Weights of a small GPT-style language model, trained from scratch on English Wikipedia.
Size: 2 heads of 128, 8.3M parameters.
Architecture: RMSNorm after each block, rotary positions, no biases in attention or MLP, normalized queries and keys.
Training: a variant of Adam for these matrices, 160M tokens, 4874 steps.
Each number is 128 + 24 x the weight over its row's rms, rounded and kept within 0 to 255. Layers, rows and columns count from 0. The size above them is the row's rms in percent of the matrix's.

# layer 3 MLP down (transposed), 704x256, rms 0.0554, rows 460-494, columns 192-255
size [ 99 100  95  98 109 106 101  92  97 108 106  89 100  99  98 104  93  84  93  95  93 106 101 105 106  99 104  95 101  97 110  87  92  93 105]
[[135 146 157 121 127 122  80  99 136 124 172 133 138  88 105 128 117  96 119 134  81 121 146 149 133  93 111 130 182 152 112 140 157 130 132 132  94 113  97 133 165  99 136 108 147 154 179 119 116 105 130 152 169 136 107 126 153  94 137 114 139 103 117 136]
 [143 143 102 147  91 144 133 166  90 110  92 118  98 132  69 153 141 112 110 152 121 106  92 148 123 105  90 114 155 137 145  97 110 107 132 146 106 169 121 175 127 124 128 101 115 125 160 130 137 131 124 160 152 137 102 132 153 136  70 167 157 132 172 135]
 [ 90 138 135 101 125 133 146 125 123 126 127 123 150 107 145 105 102 157  76  86 134 114 130  97 117  99 122 102 114 111 111 167 116 110 100 117  84 120 134 115 137 153 156 109 159 164 127 129 123 128 106 108 149 130 158 112 103 141  94 109 104 161  98 155]
 [163 140 127  88 108 149 115 161 139 149 149 131 115 148 135 149 161 121 166 153 138  91 114 128 126 134 143 131 112 122 112 136 128 121 105 133  94 120 166 112 136 123  93 150 102 159 141 141 157 163 161 104 118 170 123 105 167 160 119 163 129 122 165 102]
 [160 135 162 139 119 174 131 152 114 140 213 148 116 158 137 105 147 110 141  77 142  90 125 114 136 131  94 119 102 115 107 153 142 123 163 162  86 118 120 111 148 140 119 185 114 134  85 116  95 161 143 159 140 103 124 136 110 118 128 115 131 107 148 177]
 [121 116 115 147 153  82 120 140 102 108  74  88 106 134 170  95 112 143 123 105 134 108 155 121 133 135 116 122 135 108 120 137 131 121 117 186 148 156 114 136 153 136 130 128 147  99 136  63 144  90  92 136  99 148 150 169 113 141 100 137 192 125 127 142]
 [ 88 167 107  96 123 113 144  99 172 140  93 119 122 129 141 107 129 128 149 115 141 101 120 145 122 111 114 120 137  86 126 127 117  93  96 127 103 108  84 137 139 145 143 123 110 122 114 138 100  92  81 169 138 137 112 127 102 161 135 123 149 132 115 148]
 [161 151 153 151 164 124 167 106 122 146 118 101 119 139 130  92 151 101 154 117  92 159  78 135 137 105 162 173 145 146 157 114 130 164 150 115 103  96  94 131 128 181 113  89 113  84 146 142 149  86 117 127 139 126 149  96 153 162 140 133 125 178 126 116]
 [119 101 129 117 116  83 116  89 134 153  93 120 106 136 126 121  95 134 169  82 118 145 124 117 173 103 117 163  97  96 148 101 136 112 125 102  89 151  95 126 118  81 107 136 156  64 146  94 130 152 118 142 121 143 148 144  97 143 120 141 115 123 110 124]
 [167  91 120 144 113 121  86 170 111 139 138 163 129 143  80 151 114 170 101 140 133 129 178 136 122 143 150 142 121 114 151 130 121 146 138 114  92 110 127 160 110 136  94 124 175 165 115 143 166 151 125  77 138 135  80 122 128 119 173 133 135  97 125  82]
 [156 114 110 116 140 159  93 118 116  91 106 140 156 137 132 150 136 129 120  78 101 111 120 113 133 138 148 108 114 106 122 129 109 156 132 141 170 120 150 178 150 112 145 131 114 128 119  83 188  67 115 145 120 100 126 121 117 126 133  99 151 103 117 110]
 [120 117 104 163 114 126 161 115 133 101 112  84  97 106 157 120 145 117 105 152 126 126 136 121 122 105 140 124 139 161 125 142 133 120 133 150 106 113 121 137 108 137 108 119 137 123 139 153 115  87 141 112 131 158 134 118 136 134 158 133 148 147 170 145]
 [125 131 127 124 121 127 144 138 118 152 185 123 124 124  94 101  76 162 172 148 111 102 125 129 111 117 139 153 185 165 121 137 141 141 145 101 149 153 101 116 136 107 132 138 168 111 135 166 108 125 142 131 128 141 114 115 116 110 167 106 127 109 107 117]
 [110 101 115 109 110  99  90 122 131 121 123 131 109 116 152 126 131 158 115 108 157  96 137 140 103  98 108 156 108 180 148 114 148 105 158 124 147 125 137 114 144 139 187 115 136 151 152 131 143 108 143 113 145 138 141 161 131 152 107 134 128 128 111 122]
 [141 119 126 120 113 135 113 125 118  84 143 117 103  97 118 117  86 114  88 154 138 162 159 102 107 154 112 156 114  96 132 163 108 109 139 108 145 119 134 127 131  77 112 120 177  92 124 173 110 120 123  71  98 125 132  88 120 121 136 124 106 120 124 152]
 [145 123 117 148 105 140 145 116 128 164 142 130 117  95 125 110 141 147 111 104 126 104  67 106 161 144 112 138 101 108 110 159 139  95 122 159 131  95 137 131 106 132 120 101 132 124 135 121 110 152 133 159 141  99 119 169 137 163 131  90 127 121 172 154]
 [ 86 187 161 118 136 102 142 133 152 109 123 125 127 141 136 157 149 105  86 137 130 151 147 115 156 118 139 178  95 111 100  97 137 127 124 122 102 130  85 158 147 108 169 140 143 128  97 147 138 110  96 121 168 106 148 125 135 203  88 145 125 195 119 134]
 [108 165 109 140 130 101 167 141 186 108 152 135 105 125 138 113 149 103 134  96 122 104  80 109 159 105 162 167 118 131  89 140 139  99 105 147 143 157 111 164 132 125 151 107 115  97 116 121 121 109 126 104 146 146 156 116  65 168 140 148 120 198 144 136]
 [165 138 111 123 118 116 124 117 154 145 148  88 100  93 115  89 158 127 161 101 112 120  91 144 152 121 101 174 115 124 152 152 126 126 103 148 114 148  75 153 163 117 108 116 160 107 129 124 127 122  78 131  95 126 130  82  93  80 106 126  80 135 102 145]
 [126 101 130 122 128 118  92  48 143 159 141 129 115 123 113 159 127 126  95 129  98  99 109 112 115 180 140 135 115  99 116 136  94 111 161 146  95 117 130 128 140 126 161 137  61 137 116 103 145  88 155 101 118  81 130 152 120 156 140 113 152 130 124  93]
 [163  91 148 108 128 163 112 135 112 106 128 115 124 137 136 150 150 132 140  87 142 114 153 155 163 108 141 118 121 100 149 119 118 144 135 169 117 115  99 126 160 117  81 144 116 154 107 148 138 157 159 182 102 116  75 100 121 104 118  90 131  74 145 162]
 [105 154 115 153 142 152 106 162 109 120 117 170 153 152 104 150 117 158 114 111 144 117 138 127 178 126 111 181 132 126 117 134 153 165 147  77  91 107 168 163 161 111 144 132 136 142 136 139 134 168  99 131 138 154 110 123 126 127 141 110 155  88 132 117]
 [136 124 157  79 122 123 121 130 141 134 134 144 130 171 147  75 162 143 131 108 113 109 136 148 157  84 145 155 116 159  90 156 148 129 111 138 136 161 162 102 145 169  78 148 128  84 141 102 164 118 127  85 150 105 178 109 144 165 148 139 120 143 147 138]
 [ 98  87 131 170 130 135 137  96 137 117 135 114 180 136 113 114 137 126 185 113 144 145 116 108 140 142 156 174 144 114 200 129 151 110 131  90 163 127 149 104 151  81 126 100 125 126 108  78 119  94 138 113 115 148 138  88 124 123 121 164 140 138 118  88]
 [127 124 131 111  89  92 141 136 134 130 107 162 145 119 150 115 131  91 170 130 118 173 125 105 157 136 163 115 129 119  99  96 100 130  87 168 130 118  65 126 108  79 142  95 126 154 160 109  79  79 129 138 148 150 138 125 151 145 121 101 144 170  82 137]
 [176 127 114 155 102 110  95 144 101 148 128  73 111 113 104 158 119  94 123 144 124 122  90 146 135 120 103  77 104 135 162 109 133 133 144 148 129 108 127  86  97 100 157 148 126 126 138 112  93 132 119 152 152 117 123 120 128  76 162 129 138 127  99 156]
 [111 136 136 117 140 115 113 127 138 123 135 120 180 151 173  73 116 114 132 127 104 144  72 162 136 136  99 137 130 149 103 100  77 117 127 125 164 106 160 134 113  86 136 172 129 151 124 113 136  93 112 117  96 115 125 132 131 104 143 175 127 131 153 102]
 [122 111 116 136 110 151 132 121 157 147  90 120 137  47 152 113 131  96 147 105 168 190 164 147 120 156 132 127 146 143 103 142  97 128  87 132 133 144 130 126 120 120 109 148 138 187 155 153 113 129 107 156 158 168 116  57 118 118 135 135 114 195 121 110]
 [140 159  92  91 108 155 163 142  93  92 134 131 115 183 137 131 141 151 121 147 109  88 172 132 101 145 120 131 118 131 114 110 133 129 157 141 111 121 139  94 124 123  88 104 131 145 127  85  93 180 175 123  91 129 140 133 156 149 144 106  85 109 129 154]
 [109 110 155 153 125 159 136  81  61 119 127 149 123 110  60 169 125 121 152 148 139 148 139 153 106 106 147 101 198 130 140 170 187 137 121 145 125 148 134  87 160 127 158 100 132 142 122 129 135 140 127 132 126 162 154 125 124 152 103 123 114 119 140 138]
 [171 139  91 101 115 120 176 116 142 108 124 114  66 105 146 115 168 127 119 159 147 121 131 124 120 129 122 169 104 175 119  87  67 111 114 114  97 138 126 139 143  98 103 156  97 130 134 107 130 169 113 120 135 103 152 104 114 161 123 140 132 157 143 159]
 [128 178 132 112 131 134 136 139 142  93 108 155 146  77 136 104 126 143 131 116 125 128 147  76 111 137 128 136 109 134 130 160 134  97 132 140 119 116 119 152 133  80 128 117 115 106 124 122 131 105 117 112 136 129 168 130  61 124  88 142 145 161 107 136]
 [134 109 166 129 143 126 167 106 129 149 144 149 122 132 131 115 130 112  91 103 113 117 122 121 115 121 139 147 151 119 136 176  86 128 123 131 140  94 156  78 108 139 123 128 102 128 180 112 114 127 124 140  95 108 115 106 142 119 138  71 133 129 139 120]
 [123 126 148 162 135 156  93 133 121 134 103 148 113 109 123 123 186 122 111 134 147 121 122 162 127 159 124 162 110  85 127 114 108 113 126 115 122 143  79 121 143 149 126 137 122 150  92 151 114 122 115  97  95  86  97 108 122  86 170 133 128 139 129 155]
 [118 178 109 135 152 120 164  90 138 142 155 113 118 147 134 104 138 157 148 101 170 125  90 106 139  93  88 153 120 102 131 169 107 111  99 149 169 100 147 130 125 147 117 138  95 133 134 172 154 130 101 143 136  99 137 131 167 100  98 159 132 125 103 131]]
# layer 3 MLP gate, 704x256, rms 0.0886, rows 461-495, columns 192-255
size [101  97 102 108 100 105  92  95 110 102  92 100  93 105 106  99  91  98 100 102  98 111 105 103 102 101  97 103  97 112  93  91  89 106  99]
[[129 117 128 115 146 134 127 131 127 143 138 134 111 132 105 137 112  77 172 124 135 154 118 141 129 107 145 121 139 181 114 104 137 120 128 189 135 144 104 148  95  99 125  83 150 123 137 144 137 160 111  99 132 123 158 128 134 178 106 121 144 103 122 148]
 [136  95 154 100 164  71 143 118 106  95 113 139 116 147 110 123 122 126 134 144 151 146 122  75 113 117 104 159 120 125 110 140 136 119 109 140 113 186 140 147 133 133 102 154  99 102 106 117 161  92 132 124 128 106 139 155 117 155 110 146 108 156  81 115]
 [ 92 144  85 113 142 128 163 141 117 138 149  93 149 179 120 141 119 141 179  87 150  94 165 145 103 134 145 169 104 180 141  94 112  95 111 120  66 141 131 110 107  73 114 152 116 150 151 105 125 102  84 128 137 158 139 104 122 150 127 108 134 149 144 121]
 [102 163 121 103 116 122 154 152 133 121 145 102  78 134 105 143 148  92 120 131 121 137 115 134  96 148  98 129 136 136 125 146 158 134 136 121 128 104 165 163 123 177 136 137 130 129 164 110 158 152  54  70 135 164 151 177 102 145 137 131 143 126 108 152]
 [110 129 145 113 160 113 139 153 115 106 103 148  47 150 140 105 129 144 105 108 154 155 116 130 126  92 133 133 154 122  92 161 126 103 142 125  82 112 103 101 164 143 155 125 160  97 138  87 166  99 132  99 119 138 141 138 102 146 109 153 115 118  96 134]
 [ 65 125 126 146 103  84 131 130 145 174 113 161 113 128  96  89 145 133 161 124 152 111 121 117 170 113 141 131 119 123 154 130  57 123 132 112 126 139 131 103 109 171 120 118 156 118 155 150 146  83  73 100  99 110 137 159 126 137 115 126  94 121 117 100]
 [120 161  88 116 127 144 119 147 113 110 100 114 116 134 137 101 124 158 120 125 135 109 114  78 123  92 131 165 141 124  99 126 166 136 123 118 163 157 118 118  84 155 175 177 125 118 131 126 155 135 102 118 126 132 115 161 103 120 122 128 125 131 127 108]
 [132  97 135 149 142 134 138 123 118  90 160 149 139 114 143  97 112 125 131 170 157 123  97 113 156 148 133 111 120 154 112  61 112 102 109  78 116 125 145 139  91 125 114  81 176 185 165  81 132 116 111 115 152 158 119 156  95 157 114 116 135 150 129 143]
 [141 123 169  75  90 117 161 163 119  94 133 119 137 157 140 120 138 160 123 153 156 135 122 112 111 132 114 162 143 100  79 131 112 105 116 126 119 119 153 168 133 152 133  90 103 137 110 167  91 149 116 169 122 131 129 182 111 141 144 155 101 147 119 140]
 [122 174 150 155 150 121 143 178 119  93 124 122 108 114 132 127 150 107 188 129 123 149 111 153 114 106  80 125 144 132 137 115 169  91 105 115 112 113 103  92 124 142 175 100 150 158 131 157 111 115 120 152 125 155 132 138 122  80 150 170 138  89 140 166]
 [ 67 141 144  89 102 135 135 121 125 114 136 128 106 125 127 118 126 137 141 136  99 131 127 131 134 119 144 130 140 120 134 123 142  90  89 166 143 163 121 121 102 123  99  94 136 150 148  96  56  98  89 102 130 123 122 155 107 123 149 117 122  89  60 102]
 [129 143 118 112 114 179 142 161 104 147 106 100 104 122 112  78 167 113 130 121 155 148  81  86 112 139 111 101 134 109 115 122 135 134 154 135 161 204 157 142 127 119 135 115 129 165 140 124 154 157 136 116 127  79 150 133 137 168 127 137 143 137 131 168]
 [144  63 110 127 177 112 156 158 120 119 145 124 128 147 100 128 114 101 150 115 135 149 105 128 154 101 142 100 163 188  93 102  96 147 116 140 121 136  89 115 107 133 103 126 106 124 112 116 102 158 147 182 125 159 123 117 141 114 114 156 120 128 144 134]
 [ 90 171  84 100 160 111 159 134 119 159 111 138  96 155 162 120 111 143 133 117 108 165  95  93 114 147 138 154 135 103  90 140 160 116 141 144 127 148 181 117 143 140  98  83 130 129 121 154 152 152 109 158 129 111 154 169 128 148 132 102  89 145 106 127]
 [125 102 137 160 104 109 152 131 123 139 135 167 113 168 104 122 136 129 166  79 121 119  83 144  95 101 109 138 169 179 141 112 161 114 113  96  96 105 141 199 144 105 118 115 165 160 128 122 145 118 134 139 138 136 141 118 105 117 161 149 160 141 124 120]
 [118 132  73  87 117 115 139 121  92 120 168 116 116 130  98 154 135 123 145 109 125 136 143 120 138 139 119 113  96 134 101 118 110 127  95 108 121  97 126 141 111 130 116 126 163 157 111 123 129 101 122  96  88 157 149 121 150 108 104 134 159  93 152 130]
 [135 163 113 131 159 111 112 105 127 109 126 104 112 113 101 120  68 168 133 128  90 133 129 104 130 136 128 152 155 173 114 103 137 125 151  87 116 133 134 142 128 118 140 134 153 121 127 154 169  87 130 123 131 115 164 143 122 172 103 151 102 138  91 134]
 [122 137 131 155 146 130 134 116  87 103 163 124 127 170 140  49 121 147 134 175 138  80 151 123 101 108 153 117 140 138 167 100 161 108  96 126 137 102 160 155  96 164  93 143 157 122 157 132 114 120 139 116 153 167 148 158 103 146 143 158 129 175 105  87]
 [130 100 150 159 103 119 111 173 156  65 125 123 105 133 148 106 107 102 164 162 161 113 110 164 118 129 126 124 127 177 116 107 134 134 114 102 162 145 150 164  84 152 138 125 160 131 161 134 172 100 160 119 164 155 127 148 111 169 109 145 147 117 142 132]
 [ 96 181 111  62 148  90 180 169 131 122 140 136  67 165 156 116 112 142 126 137  98 139 131 112 121 122 109 128 104 155 111 121 131 107 121 137 121 161 127 149 112  92 144  90 142 109 164 108 155 129  72  79 116 186 167 119 159 163  89 147  92 130 135 183]
 [120 127 125 124 162  92 145 134  98 105  89 138 106 112 153 146  79 149 127 121 169 157 120 124 120  67 110 147 147 126 157 111 124 144 149 143 127 181 142 153 118 126 147 104 114 184 125 133 163 161 104 124 101 144 172 146 118 131 132 142 102 126 104 165]
 [112 123 150 126 104 109 167 206 135  87 134  94 142 124 125 102 104 123 132 137 161 102 107 115 128 109  80 171 109 156 120 149 123 115 108 152 102 140 137 158  94 112 104 117 127 132 137 152 150 131  96  98 133 108 174 144 120 118 128 171 127 133 104 129]
 [105 134 158 110 109  96 134 144 119  93 117 153 118 102 159  79 113 119 140 127 139 150 119 100 144 126 113 181 159 129 130 141 114 122  96 155 135 108  93 140 139 137 121 137 104 107 128 129 133 114  95 123 131 162 124 159 120 105 122 121 120 102  98 116]
 [122 149 142 124 119 129 164 152 111 115 137 166 156 171 134 156 113 159 140 129 163 134 107 136 171 136  99 138  83 171 136 141  94 136 108  95  84  91 134 148 115 137 126 143 117 150  72 120 145 139 102 152 118 133 125  85 147 122 101 167 146 118 155 122]
 [102 149 117 122 136  99 151 161 112  66 109 168  48 120 140 145 122 138 102  82 122 150 137 112 156  85 156 139 135 156 128 143  82 121 153 130 103 134 124 123 141 101 127 120 124 140 144 103 185 110  86 108 102 170 163 125 125 165 138 129 113 139  66  80]
 [109 125 159 137 119  81 170 161 130 133 149 156 115 200  94  49 143  93 197 116 148 129 119 138 144 170  86 142 139 154 135 176 167 140  70 109 143 144 152 131 178 132 129 137 133 108 132  99 133 123 142 158 162 163 139 141 133 133 128 161 130 114 109 127]
 [119 116 118 129 134 132 133 141 108 131 118  96 112 117 146 123 135 108 121 122 187 110 105  81 138 104 112 141 155 139 109  98 152 112 168 106 171 140 156 144 109 178 117 137 141 171 134 129 157 134 149 152  93 121 155 131 134 175 133 105 139 110 125 129]
 [ 99 157 135  73 124 112 167 150 146 115  92 114  84 112 120 166  93 128 151 107 167 156 141 137  92  73  75 158 133 153 144 173 128 104 142 165 112 136 146 154 140 133 125 105 109 113 147 150 116 160 140 144 145 148 180 129 136 103 129 163 136 128  89 134]
 [ 94  97 138 149 155 138 132 121 119 151 168 129 139 149 117  93 126 116 169  91 180 111 117  65  84 138 153 132  93 110 138 132 108  96 150 116 110 138 117 102 102 120  83 181  77 110 153 108 167 114 128 108  95 120 122 117 111 161  83 138 111  95 119 111]
 [112 111 123 138  97 145 156 153 136 115  86 114 127 132 154 140  87 147 119 104 115 142 135 135 139 149 114 169 142 161 123 114 159 124 112 103  96 130 124 159 127 115 110 174 118 163 173 105  91 153 121 105 157 139 151  93 114 112  86 122 137 108  78 141]
 [124 138 106 139 157 107 206 157  90 114 102 125 110 125 131 154 101 141 123 149 158 119  92 133  80 124 103 128 106 106 157 144 106 107  83 143 135 145 139 171 132 148 162 114 141 151  90 137 115 136 116 150 141 122 166 155 117 148 139 127 163 156 104 176]
 [130 166  79 132 125 128 130 123  97 124 156 114  89 147 155 129 159 173  94 168 103 133 123 157  97 118  73 133 108 140 115  79 137 138 153 143 155 177 132 135 128 115 116 124 133  89  84 135 138 132 113  91 143 151 133 144 136 143  99 119 155 120 101 182]
 [101 145 125  86 198 133 162 127 139 144 111 130  85 138 151 148 118 147 135 122 161 122 100  89 124 116  81 118 139 180  77 152 129 147 146 176 121 136 119 115 152 134 141  86 134 107 114 141 155 175  61 107 102  96 137 118 142 107 143 113  95 122 114 152]
 [ 67 136 174 115 146 121 144 147  90 155 150 174 135 122 146 146 111 173 105 111 189 106 129 117 146 143 143 144 120 145  79 135 138 114 141 114 135 141 143 119 128 100 128 119 131 124 142 156 189 144  87 127 136 112 143 124 126 124 124 119 135 101  91 115]
 [121 119  98 139 113  95 167 160 108 124 119 139 105 107 118  66 115 138 132 171 128 101 128 122  89 149  80 120 126 111 110 113 142 108  98 143 136 150 150 154 137 128  94 121 114 136 169 158 132 137 131 139 158 134 162 105 143 103 112 136 134 124  86 134]]
# layer 3 MLP up, 704x256, rms 0.0874, rows 461-495, columns 192-255
size [ 97  96  96 109 105  97  88  97 105 105 101  98  97 105 108  94  97  99  93 103 103 101 107 102 102 101  96  97  98 111  87  89  89 105  99]
[[108 148 125 111 116 120 116 132 139 110 153  89 155 123  56 144 137 100 107 125 129 129 136 148 156 121 127 145 125 148 104 126 130 126 141 130 126 125 125 162 168 104 117 101 147 122 152  97 106 165 128 113 155 172 143 139  91 111 130 124 141 152 126 120]
 [119 194  70 103 122 167 140 126 183 137 130 140 144 166 133 107  87 123 128 111  93 140 118 133 143 151 152 104 137 119  83 129 132 136 100  88 146 135 131 131 110 101 145 111 143 144 156 110 110 158 116 131 111 117 147 106 140 157 127 113 116 161 139 146]
 [ 83  73  74 109 109 136 150 129 122 130 146 153 116 145 105 113  68 149 151 122 120 114 122 124 104 144 114 117 123 111 126 130 102  92 106 125 124 104 131 125 128 127 150 152 134 129 110 112 127 114 155 164 175  96 127 143 126 120 142 114 121  96 138 129]
 [148 111  88 175 141 120 151 151 131 167  98 114 110 106 151  92 143 100 134 122 139  69 129 137 135 101 149 106 133 132 120 147 146 107 141 134 116 120 144 107 190 122 127 190 120 203  99 105 106 119 135 114  93 154 160 107 157 123 138 168 101 105 116 134]
 [113 156 150 138 149 139 139 121  74 136 107 167 147 104 116 122 155 106 155 117 153 103 135  81 134 143 103 135  88 120 126 139 142 141 124 152 168 157 150  91  93 167 115 124 125 154  90 152 150 160 101 123 134 131 120 145 127 145 113  83 157 135 137 127]
 [154 143 124 148 159 120 126 108 103 112 140 185 125 134 132 131 126 163 138 135 113 178 117 118 141 111 115 176 140 110 119  98 137 115 117 142 140 131 136  84 129 121  76  99 136 114  85 168 111 173 141 102 117  99 111 121 149 133 104 165 158  93 170 125]
 [143 101 120  96 142 123 125 118 106  87  91 152 129 140 110  95 123  95 122 160 108 182 147  93 111 147 134 170 107 156  92 114 121 134  96  96 132 158 116 142 125 132 114 136  87 138 113 135  97 140 129 135 139 125 100 184 103 126  93 109 170 150  92 132]
 [112 139 106 121 165 140 169 150 148 124 189 153 160 173 132  97 116 164 119 153 131 101  98 135 165 168 119 101  98 103 128 137 113 133 109 147 167  85 123  99 111 133 163 159 136 153 113  73 164  97 148 162 138 114 134 132 156 124 134 135  89 151 146 118]
 [126 112 174  73  76 111 156 124 131 131 147 108 128 147 115 144 159 129 133 123 152 119 123 111 153 120 113  66  99  97 118 134 117 130 131 151 101 140 134 142 156 126 129 141  93  94 114  82 182 123 142 135 139  89  79  95 161 135  98 138 206 150 118 124]
 [123 145 153 127 113 108 150 154 122 103 140 111 148 120  62 132 113 109 147 138 147  69 118 122 130 110 165  83 111 156 113 104 161 115 125 113 127 124 140  83 169 121 126 132  66 152  88 143 131 156 144 143 142 139 108 145 127 143 128 153 113 114 157 151]
 [137 127 181 139 100 118 126 138 132 121 145  75 152  99 111 139 119  88 134 119 111 129 120  99 121 167  73 101 134 153  86 126 106 155 105  93 127 109 128 142 145 140 139  90 104 140 121 140 153 110 120 172 150 170 116 160 123 107 141 135 138 146 191 171]
 [133 144 125 106 150 140 123 121 150 116  95  88 124 144 134 161 131 147 106 124  97 103 158  93  72 115 167 149 168 106 107 139 168 143 140 105 145 149 139  71 133 129 154  80 151  94 150 150 146 140 134 130 137  96 129 100 144 152 141 125  97 134 132  82]
 [126  97 166 117 108 181 113 161 163 129  95 130 135 126 151 120 127 103  97 100 117 123 151 102 186 151 141 119 123 141 109 115  90 105  99 171 112  93 119  95  99 132  74 131 124 130 130 147 121 115  92 131 136 169 135 142  97 157  79 124 168 147 114 114]
 [112 165 125 106 134 129 121 146 178 134 147 102 148 141 118 147 170 150 145 130 119 117  95 159 166 144 114 121 113 146 101  92 106 147 139 166 103 114 104 113 142 149 160 111 113 148 145  70 100  95 147 143 116 177 148  87  96 160 145 130 127 125 141 161]
 [144 114  96 114 134 142 128  98 118 120  90 108 122 154 114 143 129 139 123 114  73 176  91 128 107 119 134 138 164 156 159  91 160 154 150 106 140 104 111  79 110 146 121 154 164 162 125 101  87  90 153 133 127  98 107 151 128 127 130 123  87  83 172 126]
 [129 132 148 112 116 148 147 143 147 142 132 110 161 144 144 133 152 106 121 138 142 162 109 146 157 163  91 119 135 129 102 114 118 139 154 148 139 182 112 144 143 134 147 139 151 115 101 127 122 114 107 177 173 132 115 127 136 124 117 145 173 128 141 121]
 [114 141 129 118 131 160 148 134 161 148 133 157 139 154 129 152 143 100 124 153 159  90 142 164 103  73  82  86 120 138 141 145 147 114 120 120 176 142 146 129 136 138 142 102 131 126 116 157 111 128 132 169 150 118 175 117 104 138 156 128 113 146 139 130]
 [116 111 128 141  99 136 129 107 123 152 181 112 109  90 110  96 126 156 104 180 131 126 111 141 150 132  91  75 106 118 159 132 156 136  76 117  90 165 130 136 136 117 107  96 126 144 150 133  92 120 108 121 168 135 129 108 132 100 135 128 124 195 131 117]
 [189 117  90 130 120 127 136 165 156 129 131 102 130 136 128 119 123 159 188 148 172 156 163 119 175 143 107 117 144 181  92  91 124 131 116  70 121 187 126 110 107 167  99 114 132 161 151 161 129 139 130 180 167 128 143 139 140 132 132 180  97 105 155 124]
 [119 157 134 139 126 147 137 146 131 120 105 128 100 187 165 140 121 150 117 109  70 113 118 117 164 123 109 117 139 157  88 120 136 106 107 138 145 126 128 115 165  92 110 120 136 156  98  75 113 170 114  97  89 150 151 112  95 140 104 137  86  96 113 176]
 [111 131 130 136 139 123 137 110 110 112 136 139 151 155 143 100 147 130  99 112 130 107 131 116 166 144 152 124 118 101 127 161 129  97 142 122 138 115 117  73 147  89  98 107 139 163 126 104 124  92 157 102  99 111 115 123 109 145 143 105 112 149 152 117]
 [144 100 129 142 125 132 139 127 175 153 136 143 139 157 141 147 133  92 143 167 156 168 112 176 149 141 162 176 130 143 118 124 120 133 149 137  90 183 105  87 115 125 129 133 160  71 137 109  96  88 148 180 162 163 135 126 102 171 129 163 117 131  75 140]
 [151 162 143 149 161 120 150 124 102  84 150  97 162  86 141 110 108  86 106 134 122 117 124 129 109 152 114 183 120 162 101 162 126 156 142 143 105 150 119 112 155 111 115 132 143 116 142 161 153 166 130 131 109 180 105 146 135 124 174 141 114 171 152 113]
 [135 151 126 133 157  96 164 134 100 150 127 166 116 135 102 169 139 111 118 155 153 138  99 147 132 124 149 137 124 108 144 124 125 136 134 143 105 146 133 118  90 135 125  96 118 113 112 124 124 132 124 137 108 126 134 138 139 126  94 157 155 130 119 106]
 [142 150  80 101 137 109 131 142 151 161 119 138 119 109 165 143 117 119 121 105 122 115 133 133 143 126 157 146 106 156 134 134 126  98  96 113  64 122  77 115 133 118 128 105 121 124 181  93 116 102 114 175 148 135 115 133 120 166 130  90  84  76 113 145]
 [166 105 134 109 141 106 143 146  82 168 105 114 111 119 130 184  93 102 135 116  98 178 139 146 161 131 143  96 103  98 123  93  98 159 126 101 108 126 106 157 123 145 145 109 142 130 143 121  91 153 128 170  99 129 141 121 174  96 114 102 116 110 174 176]
 [157 156 115 131 103 114  83 145 107 187 122  89  66 109 115 138 111 141 124  92 127 186 161 129 105 133 171 127 153 126 130 141 154 137 169 123 136 103 130 161 146 160 151 141 156 114 124 158 117 109  92 148 111 102 170 167 111 125  92 108  70 123 111 140]
 [120 145 112 135 165 115 126 128 106 153 109 111 116 137 120 122 150 117 149  58 126 124 113 151 113  98 137 107  92  96 122  91 176 104 123 182 128  73 122 144 128  85 161 121 133 169 128  99 119 129 108 121 123 138 137 125 125 115 110 108  86 107 151 131]
 [125 131 126 135 161 124 122 128  97 129 127 139 137 116  56 121 131 130 128 139  47 178 115 115 101 120 105 148 164 147 163 106 135 142  95 148 143 155 145  82 131 152  64 124 119 128 154 125 126 106 160 124 142 156 120 138  98  95 150  86 119 142 162 146]
 [ 89 110 144 171 129 125 109 150 130 124  76 158 108 139 160 126 122 103  95 152 123 121 107 109 116 139 160 159 130 126 156 107 144 114 130 112  96 130 129 100 132 118 158 135 126 138 149 130 151 149 150  98 146 111 111  94  63 134 141 120 169 121 108 122]
 [106 160 178 131 105 140  84 120 134 111 122 122 118  90 129  98 124 105 124 117 148 123 160  96 219 102 158  91 149 157  78 106 150  95 131  93 112  99 141 106 135 123 112 129 127 137 176 150 132 111 119  97 151 165 107 152 110 132 106 192  87 132 115 120]
 [147 105 122 173 128 147 119 168 102 138 134 131 126 139 110 148 159 171  69 190  83 158 107 136 115 175 128 147 146 122 155 116 114 156 147 132 123 108  83  99 138 127 103 109 134 118 114 101 109 129 137  97 117 135 138 103 119  96 102  86 140 117 110 123]
 [130 148 125  81 144 110 130 107 127 137 124 144  79 112 125 158 123  90 119 135 114 116 119 110 158 102 148 132 162 144 123  99 145 133 135 151  97 125 104 113 128 117 124 127 107 135 143 134 139 153  93  94 114  78 105  84 164  77 139 128 111 129 111 158]
 [143  98 127 115 124 128  96 115 137 122 114  74 112 103 134 200 109 140  68 102 135 156 143  98  73 105  90 141 127 127 114 113 122 146 164 139 113  70 162 149 129 147 106 127 158 131 131 139 107 121 126 152  81  86 159 115 159  88 157 125  86 132 100 140]
 [118  96 110 133 152  94 113 125 133 109 132 122 112 140 123 100 156 130 215 138 144 127 118  93 102  94 167  49 133 114  86 132 126 144  95 137 113 107  82 127 137 152 154 113 153 121 102  90 147 136 152 117 108 125 102 136 109 136 125 115  91 103 133  93]]